Part of a small language model's weights: a variant of Muon for these matrices.
Each number is 200 + 20 x the weight over its row's rms, rounded and kept within 0 to 999. Layers, rows and columns count from 0. The size before them is the row's rms in percent of the matrix's.

# layer 7 MLP down, 64x192, rms 0.251, rows 0-63, columns 0-95
103,202,218,180,164,159,200,194,229,193,200,200,146,195,174,204,187,191,194,210,156,201,181,216,214,242,175,212,207,240,184,210,216,226,228,175,200,193,208,181,177,206,224,203,215,189,202,186,177,186,197,175,225,217,195,223,183,195,215,171,208,181,197,195,234,208,214,228,202,205,201,169,211,199,193,215,193,199,198,201,221,178,206,202,200,186,208,213,183,238,220,194,186,230,225,229,203
100,193,190,205,211,193,187,189,256,176,205,222,214,209,197,197,179,205,194,196,219,171,223,221,221,214,214,188,183,198,185,188,224,200,205,154,180,233,210,211,209,199,191,183,206,205,223,185,218,207,217,210,200,186,236,212,203,204,202,207,175,211,191,195,217,223,198,180,216,189,213,183,207,196,213,215,184,157,185,191,182,194,203,233,194,215,221,228,208,179,234,214,194,182,164,177,217
098,199,183,192,231,204,181,239,188,198,191,198,194,201,185,197,220,177,206,222,200,196,193,219,219,164,211,159,207,218,187,191,202,237,217,187,208,186,193,199,211,202,214,221,203,219,228,201,197,217,192,180,189,193,207,210,181,161,231,230,199,206,165,223,178,216,234,219,198,192,229,210,197,195,207,193,164,208,217,188,184,189,222,193,234,200,186,200,245,185,180,219,234,171,209,214,188
095,183,209,199,234,197,223,210,198,202,222,187,220,175,216,203,201,193,219,179,207,227,184,215,179,175,205,194,187,179,226,194,206,175,221,187,207,200,215,157,169,213,215,185,183,194,211,219,192,151,184,174,184,200,207,209,178,196,198,212,223,191,199,197,222,195,176,182,168,192,252,191,172,187,179,166,218,163,218,235,189,216,215,186,249,185,196,198,175,183,197,209,224,194,229,200,207
096,184,207,220,214,214,146,223,199,169,181,209,212,201,190,184,204,180,180,174,169,202,195,162,214,158,232,217,214,146,239,189,202,162,167,210,201,184,195,186,184,211,218,183,198,217,227,208,214,200,207,238,197,241,196,218,204,218,218,205,228,204,200,207,201,199,217,204,190,190,207,194,233,190,186,186,202,205,158,195,201,221,220,230,190,200,205,170,198,212,204,196,203,217,231,187,174
095,177,206,197,222,237,241,201,164,218,244,196,192,187,197,200,187,222,219,170,223,220,209,178,199,210,217,209,228,207,205,219,202,210,212,181,193,179,212,173,213,190,206,184,247,172,181,174,221,192,176,179,167,200,192,195,188,194,156,196,219,195,205,229,186,211,178,207,175,221,202,230,188,191,179,167,199,198,196,193,213,172,205,220,194,214,191,191,203,192,166,210,180,178,177,187,172
096,188,210,229,200,216,224,215,204,137,204,224,214,225,191,239,225,193,204,188,175,200,183,192,210,198,221,199,192,184,194,200,217,239,220,213,212,195,174,229,223,205,217,231,175,189,181,225,212,186,204,189,216,202,191,197,181,233,188,224,190,177,207,225,194,178,209,214,212,221,177,164,190,177,145,208,217,196,200,198,195,212,186,178,201,219,166,227,185,175,168,184,180,170,232,184,206
100,194,234,235,209,176,190,214,190,208,229,211,196,213,185,223,211,216,195,195,194,221,201,188,190,227,190,201,214,240,203,204,245,213,163,228,161,185,176,231,190,199,209,163,197,200,174,239,218,204,184,193,205,199,182,230,193,210,191,217,196,194,200,166,187,191,170,219,197,215,240,191,186,220,208,198,188,240,196,213,206,159,162,223,202,189,267,190,186,224,195,190,190,207,204,224,196
103,217,236,200,167,187,193,223,229,194,188,192,220,171,135,201,198,223,185,212,195,181,227,223,180,199,199,175,176,202,201,221,166,227,180,193,199,245,209,216,185,221,214,212,213,210,192,192,180,192,205,166,184,197,217,201,217,183,226,176,183,179,211,219,233,177,160,206,214,220,186,249,167,225,162,209,209,217,190,166,174,204,181,181,199,192,208,180,185,218,203,231,206,204,198,196,200
095,182,200,218,197,179,223,206,193,208,204,174,194,197,179,179,203,174,198,216,194,184,202,210,211,169,233,164,221,177,152,216,193,188,212,210,180,166,170,214,182,156,215,211,245,225,229,184,190,243,223,201,232,218,191,205,180,221,189,171,177,183,192,175,200,213,203,205,215,176,233,230,184,193,205,221,192,191,217,213,196,177,183,200,206,206,168,186,215,226,198,194,187,172,219,223,176
122,243,217,241,234,197,213,190,184,187,177,199,204,169,219,189,225,183,199,194,151,181,218,197,228,192,191,205,202,216,243,217,192,191,228,194,189,203,202,245,141,214,192,189,190,217,190,192,221,202,165,175,215,177,208,194,201,160,196,203,180,233,229,205,192,195,198,192,179,177,163,202,198,171,210,235,203,164,209,175,235,176,213,210,218,188,185,198,185,199,219,227,183,190,216,193,195
094,230,191,193,162,185,179,190,192,208,196,197,178,162,210,200,220,209,200,172,158,213,242,180,167,186,176,225,218,210,187,213,190,196,213,238,171,222,188,171,189,178,191,191,182,171,179,194,165,209,197,198,234,176,192,196,201,208,196,187,213,192,222,184,193,200,207,168,205,183,205,187,185,208,212,192,181,195,191,198,203,244,225,207,204,229,196,222,212,212,224,255,151,210,193,215,176
117,179,183,198,197,210,216,188,191,198,193,153,157,212,200,231,176,179,198,185,210,209,172,210,214,211,166,191,178,190,188,180,212,223,203,185,180,169,170,170,201,169,229,208,217,210,206,161,199,203,220,168,179,219,222,162,199,226,152,202,175,229,193,176,197,217,228,211,173,216,212,197,205,182,214,169,200,201,210,185,182,180,174,185,190,194,205,202,177,210,183,188,211,197,200,163,184
104,185,178,215,215,214,204,203,175,209,222,169,182,203,193,167,217,184,189,223,211,239,205,233,206,183,216,191,197,190,196,179,185,199,206,222,205,178,183,177,240,202,212,183,222,213,217,217,239,213,221,206,176,227,211,198,220,202,222,238,200,152,220,218,184,239,231,186,165,224,196,194,250,238,165,206,214,207,171,166,202,196,190,233,214,174,212,179,207,188,189,158,189,196,194,196,179
105,209,208,189,230,205,179,169,223,144,202,216,191,191,197,200,217,199,203,196,194,206,191,184,209,182,173,221,205,172,230,207,163,211,227,202,224,228,217,203,250,175,194,193,191,196,228,204,219,206,209,211,198,198,197,212,236,198,243,232,217,195,242,206,202,192,210,191,185,188,153,194,189,214,190,198,235,231,188,225,224,201,180,198,194,169,161,229,178,175,202,199,211,227,221,174,208
096,197,221,204,211,198,172,221,243,210,243,214,199,198,217,196,193,244,210,198,177,198,205,221,200,176,241,178,210,225,190,200,186,196,199,246,204,202,217,183,207,212,219,204,176,207,204,196,178,206,196,168,215,173,213,223,212,210,209,167,184,212,200,202,169,196,191,195,189,195,178,167,191,202,190,202,201,192,196,196,185,213,231,206,182,175,186,150,193,167,227,167,220,191,194,238,192
087,246,184,201,190,182,193,212,246,163,187,220,221,215,188,194,209,211,196,223,177,190,201,211,165,227,187,233,195,186,233,183,194,188,184,228,180,177,188,190,215,187,215,211,191,169,208,212,174,159,229,195,177,231,209,216,197,203,225,195,241,211,218,166,195,205,205,167,173,205,197,200,215,206,183,185,218,205,193,190,217,205,197,215,215,189,191,173,186,191,212,210,161,206,208,197,205
101,188,227,215,212,183,217,127,209,232,174,216,210,194,206,187,173,174,230,215,222,192,197,223,213,205,207,188,193,176,187,209,202,215,192,164,173,183,202,221,204,182,183,183,173,190,194,190,203,187,230,183,204,216,218,233,224,196,222,183,211,229,224,197,207,226,181,188,218,185,215,177,228,219,189,197,181,187,203,216,201,217,211,158,207,179,226,218,199,202,210,224,215,214,185,183,192
086,205,198,224,209,171,232,174,228,232,255,195,182,215,208,186,223,172,237,205,161,184,196,223,178,209,182,178,233,176,223,216,211,184,188,196,246,180,197,183,187,192,185,183,189,190,176,218,209,205,205,227,213,205,225,201,207,238,220,183,192,198,171,229,216,174,201,252,189,203,202,164,190,194,212,202,175,246,204,218,201,260,204,207,179,226,215,206,195,174,170,182,177,199,224,212,196
085,201,230,194,153,215,197,206,181,180,183,157,176,205,211,214,153,198,197,191,196,235,215,189,213,213,203,192,191,222,201,195,213,216,214,208,195,192,168,171,234,187,204,187,168,160,210,215,228,184,224,224,184,226,207,215,203,205,190,194,173,165,193,183,185,172,202,187,204,215,210,169,224,217,185,197,198,237,174,235,197,236,203,225,192,207,186,235,174,194,223,222,215,224,213,230,211
098,191,205,180,189,182,177,188,209,195,181,207,202,200,222,181,212,237,170,231,201,223,220,192,205,183,198,180,160,225,229,193,188,223,193,188,188,203,217,218,202,219,189,202,198,201,229,149,226,205,192,195,220,183,190,224,193,162,224,167,216,213,216,189,213,193,153,197,184,151,217,185,185,220,195,208,200,185,191,213,150,185,199,194,197,199,198,210,191,197,221,176,193,207,204,203,221
133,199,201,165,212,200,210,185,184,237,199,209,223,203,224,168,192,193,187,185,163,277,201,166,189,188,220,223,204,209,199,174,159,175,173,205,218,246,209,221,180,220,173,228,175,182,143,207,188,204,237,205,225,217,175,159,212,193,228,218,210,212,203,271,181,184,203,165,220,197,178,199,190,207,205,218,194,224,228,213,226,216,215,225,234,202,223,189,214,209,211,206,188,209,196,173,200
114,192,206,224,198,180,180,181,170,176,191,225,198,195,223,200,196,192,220,183,233,201,193,214,197,191,196,181,171,200,198,176,217,227,180,157,185,200,206,161,171,186,205,189,189,195,188,229,197,204,179,181,224,210,256,194,211,141,206,253,204,196,211,184,225,195,203,237,174,192,202,227,207,201,221,196,211,190,192,213,162,206,222,240,212,191,210,193,174,208,184,177,197,216,203,198,174
106,181,201,195,215,217,213,232,178,251,209,198,219,220,173,227,196,221,167,201,192,197,215,214,180,191,207,203,223,219,195,216,207,194,231,191,209,213,177,217,232,190,224,215,184,217,189,244,232,217,177,220,186,232,187,196,174,215,183,201,193,212,180,192,200,198,230,211,201,177,177,207,190,193,178,200,186,217,198,187,217,204,217,235,222,198,206,201,249,172,194,204,194,163,205,190,188
089,190,185,209,203,174,177,207,223,208,207,183,201,161,216,206,187,202,204,187,198,166,213,221,213,226,186,227,200,199,196,194,196,198,208,199,208,205,208,222,191,174,201,223,222,216,197,178,181,195,178,221,216,198,199,203,182,237,192,197,169,177,205,172,211,226,191,209,184,188,206,185,224,199,208,176,189,233,200,190,189,198,175,186,208,173,162,212,186,204,226,207,220,166,171,189,190
098,159,202,225,236,211,193,196,229,198,181,215,175,205,211,217,222,251,194,216,195,188,203,230,205,194,219,196,209,210,179,184,193,222,175,245,197,204,208,183,245,212,198,232,205,166,217,190,200,192,201,192,171,173,211,206,180,168,205,192,192,185,179,212,207,197,200,197,216,203,237,186,200,198,172,215,221,189,181,205,230,192,181,203,176,195,208,200,195,203,211,175,218,197,205,195,221
091,235,229,215,224,183,198,193,199,211,194,189,204,251,209,221,202,206,204,182,212,204,235,232,196,180,200,195,226,203,198,198,218,179,237,224,187,205,196,181,180,164,173,156,162,216,178,201,226,192,169,199,221,222,240,227,223,186,199,209,192,196,225,206,203,188,218,206,207,192,204,203,187,194,177,228,194,183,165,191,207,185,211,232,202,182,181,185,211,218,203,232,205,237,205,165,171
095,215,194,173,182,195,212,224,177,163,168,180,169,201,183,168,221,173,223,229,218,219,203,203,220,180,170,196,186,195,189,189,185,160,186,200,194,210,232,218,208,165,164,167,197,193,212,196,191,161,220,198,215,211,169,196,197,161,186,203,227,203,222,191,215,218,215,182,194,197,206,209,215,172,200,178,229,221,225,176,185,193,207,173,188,218,212,193,203,206,229,176,174,202,241,217,196
092,213,195,209,182,216,212,172,221,201,211,214,215,178,166,192,197,219,192,181,229,194,206,190,226,223,188,188,206,201,177,213,208,209,208,180,221,199,219,192,218,192,197,216,182,193,187,212,223,213,184,209,202,159,172,193,182,190,204,201,184,202,202,188,209,217,220,179,210,177,212,194,161,208,176,194,217,226,222,209,205,184,201,192,173,249,193,217,225,212,161,173,218,207,175,175,207
099,218,200,208,218,214,210,209,204,182,186,198,245,190,193,186,193,198,174,180,218,210,199,202,204,210,195,170,210,184,224,190,174,207,142,180,198,171,200,216,188,178,156,225,220,235,171,157,225,202,180,206,185,191,203,185,198,246,213,219,192,227,185,180,204,203,221,198,210,210,163,217,212,219,170,160,167,215,218,194,210,192,197,209,198,196,188,190,184,182,221,160,161,170,170,197,202
099,186,196,211,214,213,230,217,172,257,257,211,175,212,186,204,200,190,179,202,211,181,217,172,215,223,168,219,199,191,214,210,209,197,187,213,169,211,173,210,184,217,189,199,175,185,173,180,213,213,190,217,214,209,182,206,187,213,221,192,268,178,236,191,203,181,203,210,206,196,206,200,214,209,235,190,193,200,201,227,192,225,228,203,158,219,229,149,208,173,201,199,182,223,202,215,222
097,208,181,182,193,213,192,234,206,222,221,208,172,216,180,220,188,218,230,175,207,224,213,210,220,223,203,198,193,241,181,196,188,187,223,176,186,207,172,195,196,158,228,165,236,154,153,203,194,243,184,200,209,188,229,195,203,230,195,175,191,194,163,187,165,202,184,178,192,191,195,203,212,195,234,219,204,171,238,217,209,193,221,235,195,215,208,230,209,206,186,159,193,221,208,202,187
088,184,212,182,195,222,179,193,208,212,197,191,203,160,195,192,219,196,179,198,214,246,214,194,191,205,200,198,157,224,193,162,206,225,204,185,204,217,230,202,213,181,218,206,182,180,170,193,212,180,192,199,205,159,199,215,226,240,151,209,189,177,203,179,202,186,177,201,190,187,229,186,188,202,199,216,209,172,210,154,158,206,187,205,205,213,201,207,183,191,170,178,204,176,189,219,231
087,209,152,207,184,165,176,229,207,184,178,195,212,200,204,189,239,185,204,206,208,223,189,219,216,182,172,221,234,206,200,211,200,186,176,191,201,181,183,177,166,181,198,186,179,188,214,202,208,264,178,226,195,223,202,197,183,222,201,213,172,220,204,242,181,202,182,210,188,207,178,205,205,212,222,208,200,186,203,211,184,179,203,195,200,199,206,195,174,194,235,219,195,201,208,189,202
088,168,208,197,160,205,227,202,190,202,202,221,218,185,223,185,205,195,203,195,171,200,207,225,200,195,235,220,210,218,211,205,207,181,240,213,191,224,209,204,185,196,146,179,184,221,188,229,178,218,196,168,211,186,189,164,211,241,199,217,192,224,232,192,233,206,200,174,186,219,221,172,167,209,227,177,174,208,226,216,203,164,201,211,188,208,191,207,186,190,211,209,181,203,176,220,223
103,222,189,235,217,220,212,187,205,194,179,170,202,207,208,159,178,216,199,211,179,195,199,235,206,203,235,225,186,182,176,207,199,179,200,198,183,208,217,188,185,204,202,229,183,223,164,194,203,209,221,225,221,210,201,201,186,197,206,195,211,187,226,183,144,194,159,218,210,174,204,237,208,214,219,220,152,215,179,197,199,241,173,207,247,231,190,156,214,209,209,192,172,217,204,199,210
078,179,198,216,241,193,203,226,208,197,240,215,224,188,218,213,214,217,192,192,174,191,210,196,202,149,208,191,185,193,161,195,248,190,197,192,221,192,152,238,197,213,179,191,217,199,196,170,200,208,170,207,198,154,212,178,214,197,190,222,228,231,186,192,178,228,203,201,212,204,189,199,190,239,217,172,216,212,229,175,202,208,206,213,206,223,192,201,219,190,183,184,201,191,196,179,216
099,220,226,176,193,207,172,184,205,197,212,216,206,210,195,203,199,198,196,218,173,228,213,190,193,232,172,198,207,210,187,209,169,196,194,219,190,214,256,191,184,233,201,190,187,209,230,193,194,179,185,202,181,208,198,177,185,167,218,232,252,225,190,218,189,222,188,209,184,224,199,201,189,231,217,207,159,199,200,201,199,200,258,176,230,189,232,194,225,183,182,212,239,199,183,199,186
131,226,172,181,159,192,180,201,200,203,183,200,205,230,182,197,182,182,212,204,203,186,210,216,210,168,188,209,195,174,165,210,184,170,193,172,212,203,204,218,233,193,164,215,213,219,206,235,196,169,224,246,193,249,197,216,180,213,195,199,205,175,177,208,210,203,191,236,210,210,192,192,167,147,193,193,176,206,175,206,210,234,196,222,194,219,203,225,216,182,170,225,171,196,200,201,232
097,194,173,195,177,213,211,203,160,182,220,234,170,210,208,193,212,227,191,220,165,158,172,197,174,183,176,201,193,215,218,193,214,191,211,188,184,212,195,226,167,204,205,201,197,212,225,183,186,207,178,226,202,203,151,177,192,202,200,217,184,212,172,188,185,181,230,183,206,189,192,197,202,177,217,208,192,186,154,191,200,177,245,173,198,195,222,247,203,203,208,201,188,243,209,204,197
090,224,215,223,190,203,244,212,200,225,191,221,199,210,167,223,211,206,178,183,177,186,205,197,194,186,182,232,224,170,180,174,165,198,236,169,180,210,202,194,205,217,201,214,163,205,191,195,198,214,216,209,222,221,179,210,215,180,171,179,176,213,188,172,212,189,179,206,194,224,225,172,157,170,207,207,193,217,189,170,182,183,164,207,193,164,154,199,237,206,211,205,192,205,203,210,177
096,208,191,207,173,220,160,197,217,192,236,214,218,203,187,193,204,218,225,213,171,182,169,207,162,193,198,173,189,186,204,212,201,175,202,212,210,206,219,177,225,239,201,221,188,226,189,207,217,221,205,175,149,194,163,212,200,189,186,212,205,187,207,200,156,175,223,205,193,211,216,221,186,197,227,197,213,172,204,216,177,184,176,184,205,192,198,205,225,177,164,203,243,190,182,210,202
100,204,183,181,169,212,204,169,181,190,202,194,215,194,227,197,200,186,200,194,214,171,205,197,203,191,218,199,202,202,144,197,186,174,218,200,203,199,205,202,175,183,182,176,153,234,229,216,232,199,194,225,176,199,216,176,225,239,201,231,175,211,199,194,191,193,180,192,229,203,226,164,187,205,232,221,201,175,192,226,200,201,191,215,174,211,166,185,215,194,190,159,216,177,184,232,177
099,184,204,189,186,211,195,192,179,204,205,174,217,205,199,230,183,201,197,191,212,175,152,211,188,226,196,186,176,224,208,210,234,221,151,226,243,187,210,215,201,195,213,204,210,203,220,221,170,206,210,208,172,183,175,226,217,212,182,200,220,225,204,203,244,180,209,189,224,239,191,183,188,202,191,201,175,193,187,227,212,195,193,194,217,234,211,191,197,211,217,240,196,211,198,198,219
094,164,187,208,207,200,198,201,220,200,198,218,198,187,217,186,200,162,207,222,209,142,194,200,194,153,224,194,175,184,204,182,196,214,192,203,216,169,218,219,191,220,218,224,207,234,214,202,184,204,195,207,210,195,198,231,193,215,195,142,192,177,198,169,221,203,222,208,219,179,176,204,238,193,191,221,201,207,183,201,186,254,208,192,174,224,190,188,190,202,180,188,193,216,204,207,215
093,200,216,158,216,183,223,203,192,177,197,180,219,189,179,159,214,182,195,176,207,198,176,191,213,223,197,207,194,188,194,196,155,211,197,199,195,189,216,202,182,199,177,171,200,183,171,193,192,201,230,174,189,184,217,199,229,199,190,164,225,206,207,181,216,212,211,215,195,211,199,193,198,220,209,162,212,212,186,183,172,224,188,169,207,193,186,154,191,235,202,173,181,179,134,197,202
136,189,204,177,196,175,202,198,197,194,191,172,215,216,186,208,218,227,203,191,211,213,196,186,203,218,218,205,202,174,225,203,209,248,178,184,202,204,193,186,198,202,212,217,235,196,214,187,164,194,232,180,197,208,226,228,246,198,168,205,213,198,207,201,180,186,206,239,213,198,194,199,216,221,228,182,221,171,215,182,224,213,174,190,194,182,183,207,193,232,191,201,228,210,230,216,200
099,206,178,210,209,219,235,204,196,228,217,197,234,214,205,221,192,213,217,186,229,208,184,211,219,230,199,210,221,179,210,182,199,218,212,188,211,180,206,191,180,201,198,197,257,202,205,223,194,207,178,235,169,198,195,183,229,162,169,213,180,222,182,203,235,239,210,202,226,204,222,219,223,225,174,184,240,216,231,199,215,185,196,180,217,217,226,200,199,196,190,178,204,206,210,178,213
096,206,175,195,173,197,187,196,212,211,202,204,193,194,213,196,197,203,199,222,204,194,223,179,243,217,224,215,179,193,165,177,237,224,183,224,214,171,212,172,187,240,190,190,239,211,228,213,228,218,178,173,183,208,196,198,167,151,222,181,194,171,227,202,230,212,185,199,186,189,215,208,203,197,222,223,260,225,205,230,177,234,212,179,183,218,197,212,194,178,226,162,184,196,201,211,220
093,208,235,203,151,204,158,206,185,219,188,175,187,211,219,191,148,216,216,159,213,156,202,200,231,196,196,186,192,208,196,197,195,201,195,202,196,230,193,183,198,180,230,219,207,198,211,168,164,223,174,211,209,194,199,210,172,221,227,181,180,193,163,202,222,208,186,190,202,203,191,230,206,208,183,193,167,192,191,199,174,195,186,203,157,181,199,203,193,224,178,210,183,183,195,204,211
086,190,197,178,220,216,226,192,177,202,191,217,207,159,180,207,200,178,233,222,215,204,158,200,190,213,186,233,212,219,185,196,215,193,202,204,173,202,200,196,197,220,189,213,222,135,193,210,216,171,196,196,169,181,225,186,185,181,205,221,230,193,160,200,184,140,211,197,209,214,209,175,200,193,203,204,233,198,195,194,186,202,161,207,195,178,187,249,207,224,203,199,216,201,180,224,175
110,191,223,191,232,175,202,216,226,175,194,197,182,209,214,239,197,216,197,253,218,206,220,204,193,195,187,197,188,255,216,225,216,218,197,186,174,210,177,210,190,226,178,186,209,202,161,207,180,163,220,190,185,184,207,202,232,193,185,203,162,195,160,188,191,193,176,192,209,199,200,207,220,211,173,214,215,181,211,198,208,189,201,178,198,175,244,234,205,216,201,231,235,204,202,230,237
105,168,178,188,209,178,185,188,195,203,223,181,195,214,179,205,172,206,185,188,196,205,185,216,192,182,222,171,205,191,220,207,228,207,199,257,238,219,186,221,207,220,201,218,235,183,191,218,223,160,207,225,227,181,205,218,230,190,193,196,231,223,162,190,217,212,214,182,202,220,159,197,225,183,207,202,166,193,209,180,191,178,203,208,184,208,206,171,227,208,221,196,196,174,219,157,193
100,217,175,197,217,176,200,191,182,207,214,203,174,179,203,198,175,213,237,177,250,194,189,195,221,206,196,199,244,212,205,193,186,195,210,195,222,218,210,212,204,189,218,183,229,184,207,216,190,239,219,214,172,197,190,182,195,191,202,168,158,221,171,229,196,219,192,195,245,215,181,205,222,187,191,171,206,194,195,171,191,175,220,218,207,191,241,197,183,183,208,207,189,196,191,218,215
101,199,192,238,177,219,176,189,227,160,202,191,206,188,206,188,183,193,193,194,217,223,208,192,185,195,207,213,226,263,187,176,172,195,192,214,195,248,239,189,228,239,168,208,235,207,199,214,173,201,216,207,219,201,190,185,202,181,202,206,204,192,250,235,191,212,191,220,191,205,192,224,154,170,218,209,195,221,209,167,204,149,197,184,215,165,170,197,176,197,219,235,209,201,202,222,205
090,215,218,192,189,229,190,182,193,237,195,203,212,196,209,209,212,167,217,163,195,195,204,156,211,219,198,190,197,198,222,210,205,214,188,173,171,161,177,179,213,224,217,198,167,217,167,179,197,198,222,171,211,160,192,214,197,232,174,194,218,194,210,198,200,226,180,218,208,211,215,169,183,214,215,218,217,232,206,202,231,162,186,199,179,193,195,177,228,183,200,179,224,168,202,196,186
104,221,204,196,210,186,196,249,187,210,192,234,203,207,178,229,218,218,189,220,198,206,199,146,182,150,200,194,219,214,227,225,211,218,204,239,213,229,170,217,194,205,167,177,175,198,177,187,179,226,241,200,213,206,182,188,213,219,172,204,160,201,175,219,168,173,196,219,201,226,205,203,196,207,194,229,198,167,237,206,175,170,198,209,192,215,181,183,205,164,184,210,222,198,203,177,211
103,212,194,210,197,185,228,216,205,202,208,212,217,220,199,201,208,234,175,252,177,211,184,161,179,174,223,202,207,179,233,239,183,195,236,229,221,186,222,206,181,185,161,221,143,205,186,188,197,210,199,216,195,183,198,188,204,173,206,228,172,201,188,193,195,223,215,171,197,200,196,201,202,239,189,198,179,191,237,218,226,202,172,185,230,240,191,231,218,208,213,188,219,190,200,158,159
098,200,191,180,247,195,188,222,191,236,192,191,233,173,191,193,229,141,242,196,220,202,194,210,169,249,183,233,192,187,218,195,200,195,238,184,224,194,177,206,206,198,213,214,219,191,228,200,184,170,183,202,212,211,198,186,182,169,221,163,250,216,219,223,191,194,187,206,234,185,211,222,187,203,220,182,220,196,190,217,200,188,220,198,213,198,182,187,200,214,184,218,219,184,207,194,229
097,184,208,206,204,212,206,189,173,185,154,213,183,207,191,225,202,198,161,211,244,205,207,217,201,177,222,201,190,204,212,215,197,167,205,192,220,185,171,189,196,188,221,184,193,222,239,240,193,204,221,203,219,217,198,171,192,184,187,208,202,208,211,188,179,185,234,225,194,173,219,228,207,138,203,220,202,198,182,204,217,228,170,167,204,216,191,195,165,195,179,183,214,193,219,195,194
110,170,239,194,187,220,197,165,196,186,199,182,209,205,176,173,203,175,198,229,212,175,203,171,233,252,169,222,187,188,196,169,230,185,202,207,191,207,178,209,196,216,245,217,193,162,195,191,197,158,184,190,229,219,179,215,181,193,205,196,187,207,197,193,220,212,181,150,189,198,155,219,185,185,178,204,223,219,168,198,213,217,202,151,199,199,218,202,190,184,204,208,222,227,180,177,177
081,199,236,199,201,188,194,167,194,191,201,243,186,171,237,213,215,209,178,200,231,207,207,194,166,209,218,191,187,249,191,222,203,196,178,170,207,233,215,222,201,178,212,182,213,218,205,188,201,178,175,198,185,188,163,176,187,196,168,197,179,204,184,191,182,205,232,200,168,213,187,165,236,187,219,176,221,188,230,200,191,222,209,199,201,208,214,224,159,217,224,216,200,209,216,210,205
111,220,167,216,193,216,193,210,192,206,178,212,208,219,233,194,200,181,222,170,218,209,188,194,173,221,174,184,203,179,209,219,186,188,210,178,185,195,214,210,214,200,218,181,197,198,211,165,222,207,178,176,203,211,200,211,204,189,207,195,220,217,229,198,226,201,208,179,190,176,216,221,201,193,215,228,195,170,206,207,240,196,235,175,174,189,217,224,227,228,186,229,205,241,218,191,198
108,201,187,184,184,215,227,193,223,204,162,192,162,214,230,203,201,203,205,228,205,182,197,180,168,231,229,204,200,175,219,200,199,202,173,221,212,202,189,192,221,230,211,213,202,230,229,191,212,186,185,179,148,202,207,150,217,218,224,200,228,183,204,223,178,153,188,210,195,197,193,203,200,199,223,177,195,190,195,216,221,225,185,183,190,179,188,205,203,150,206,207,213,191,191,192,201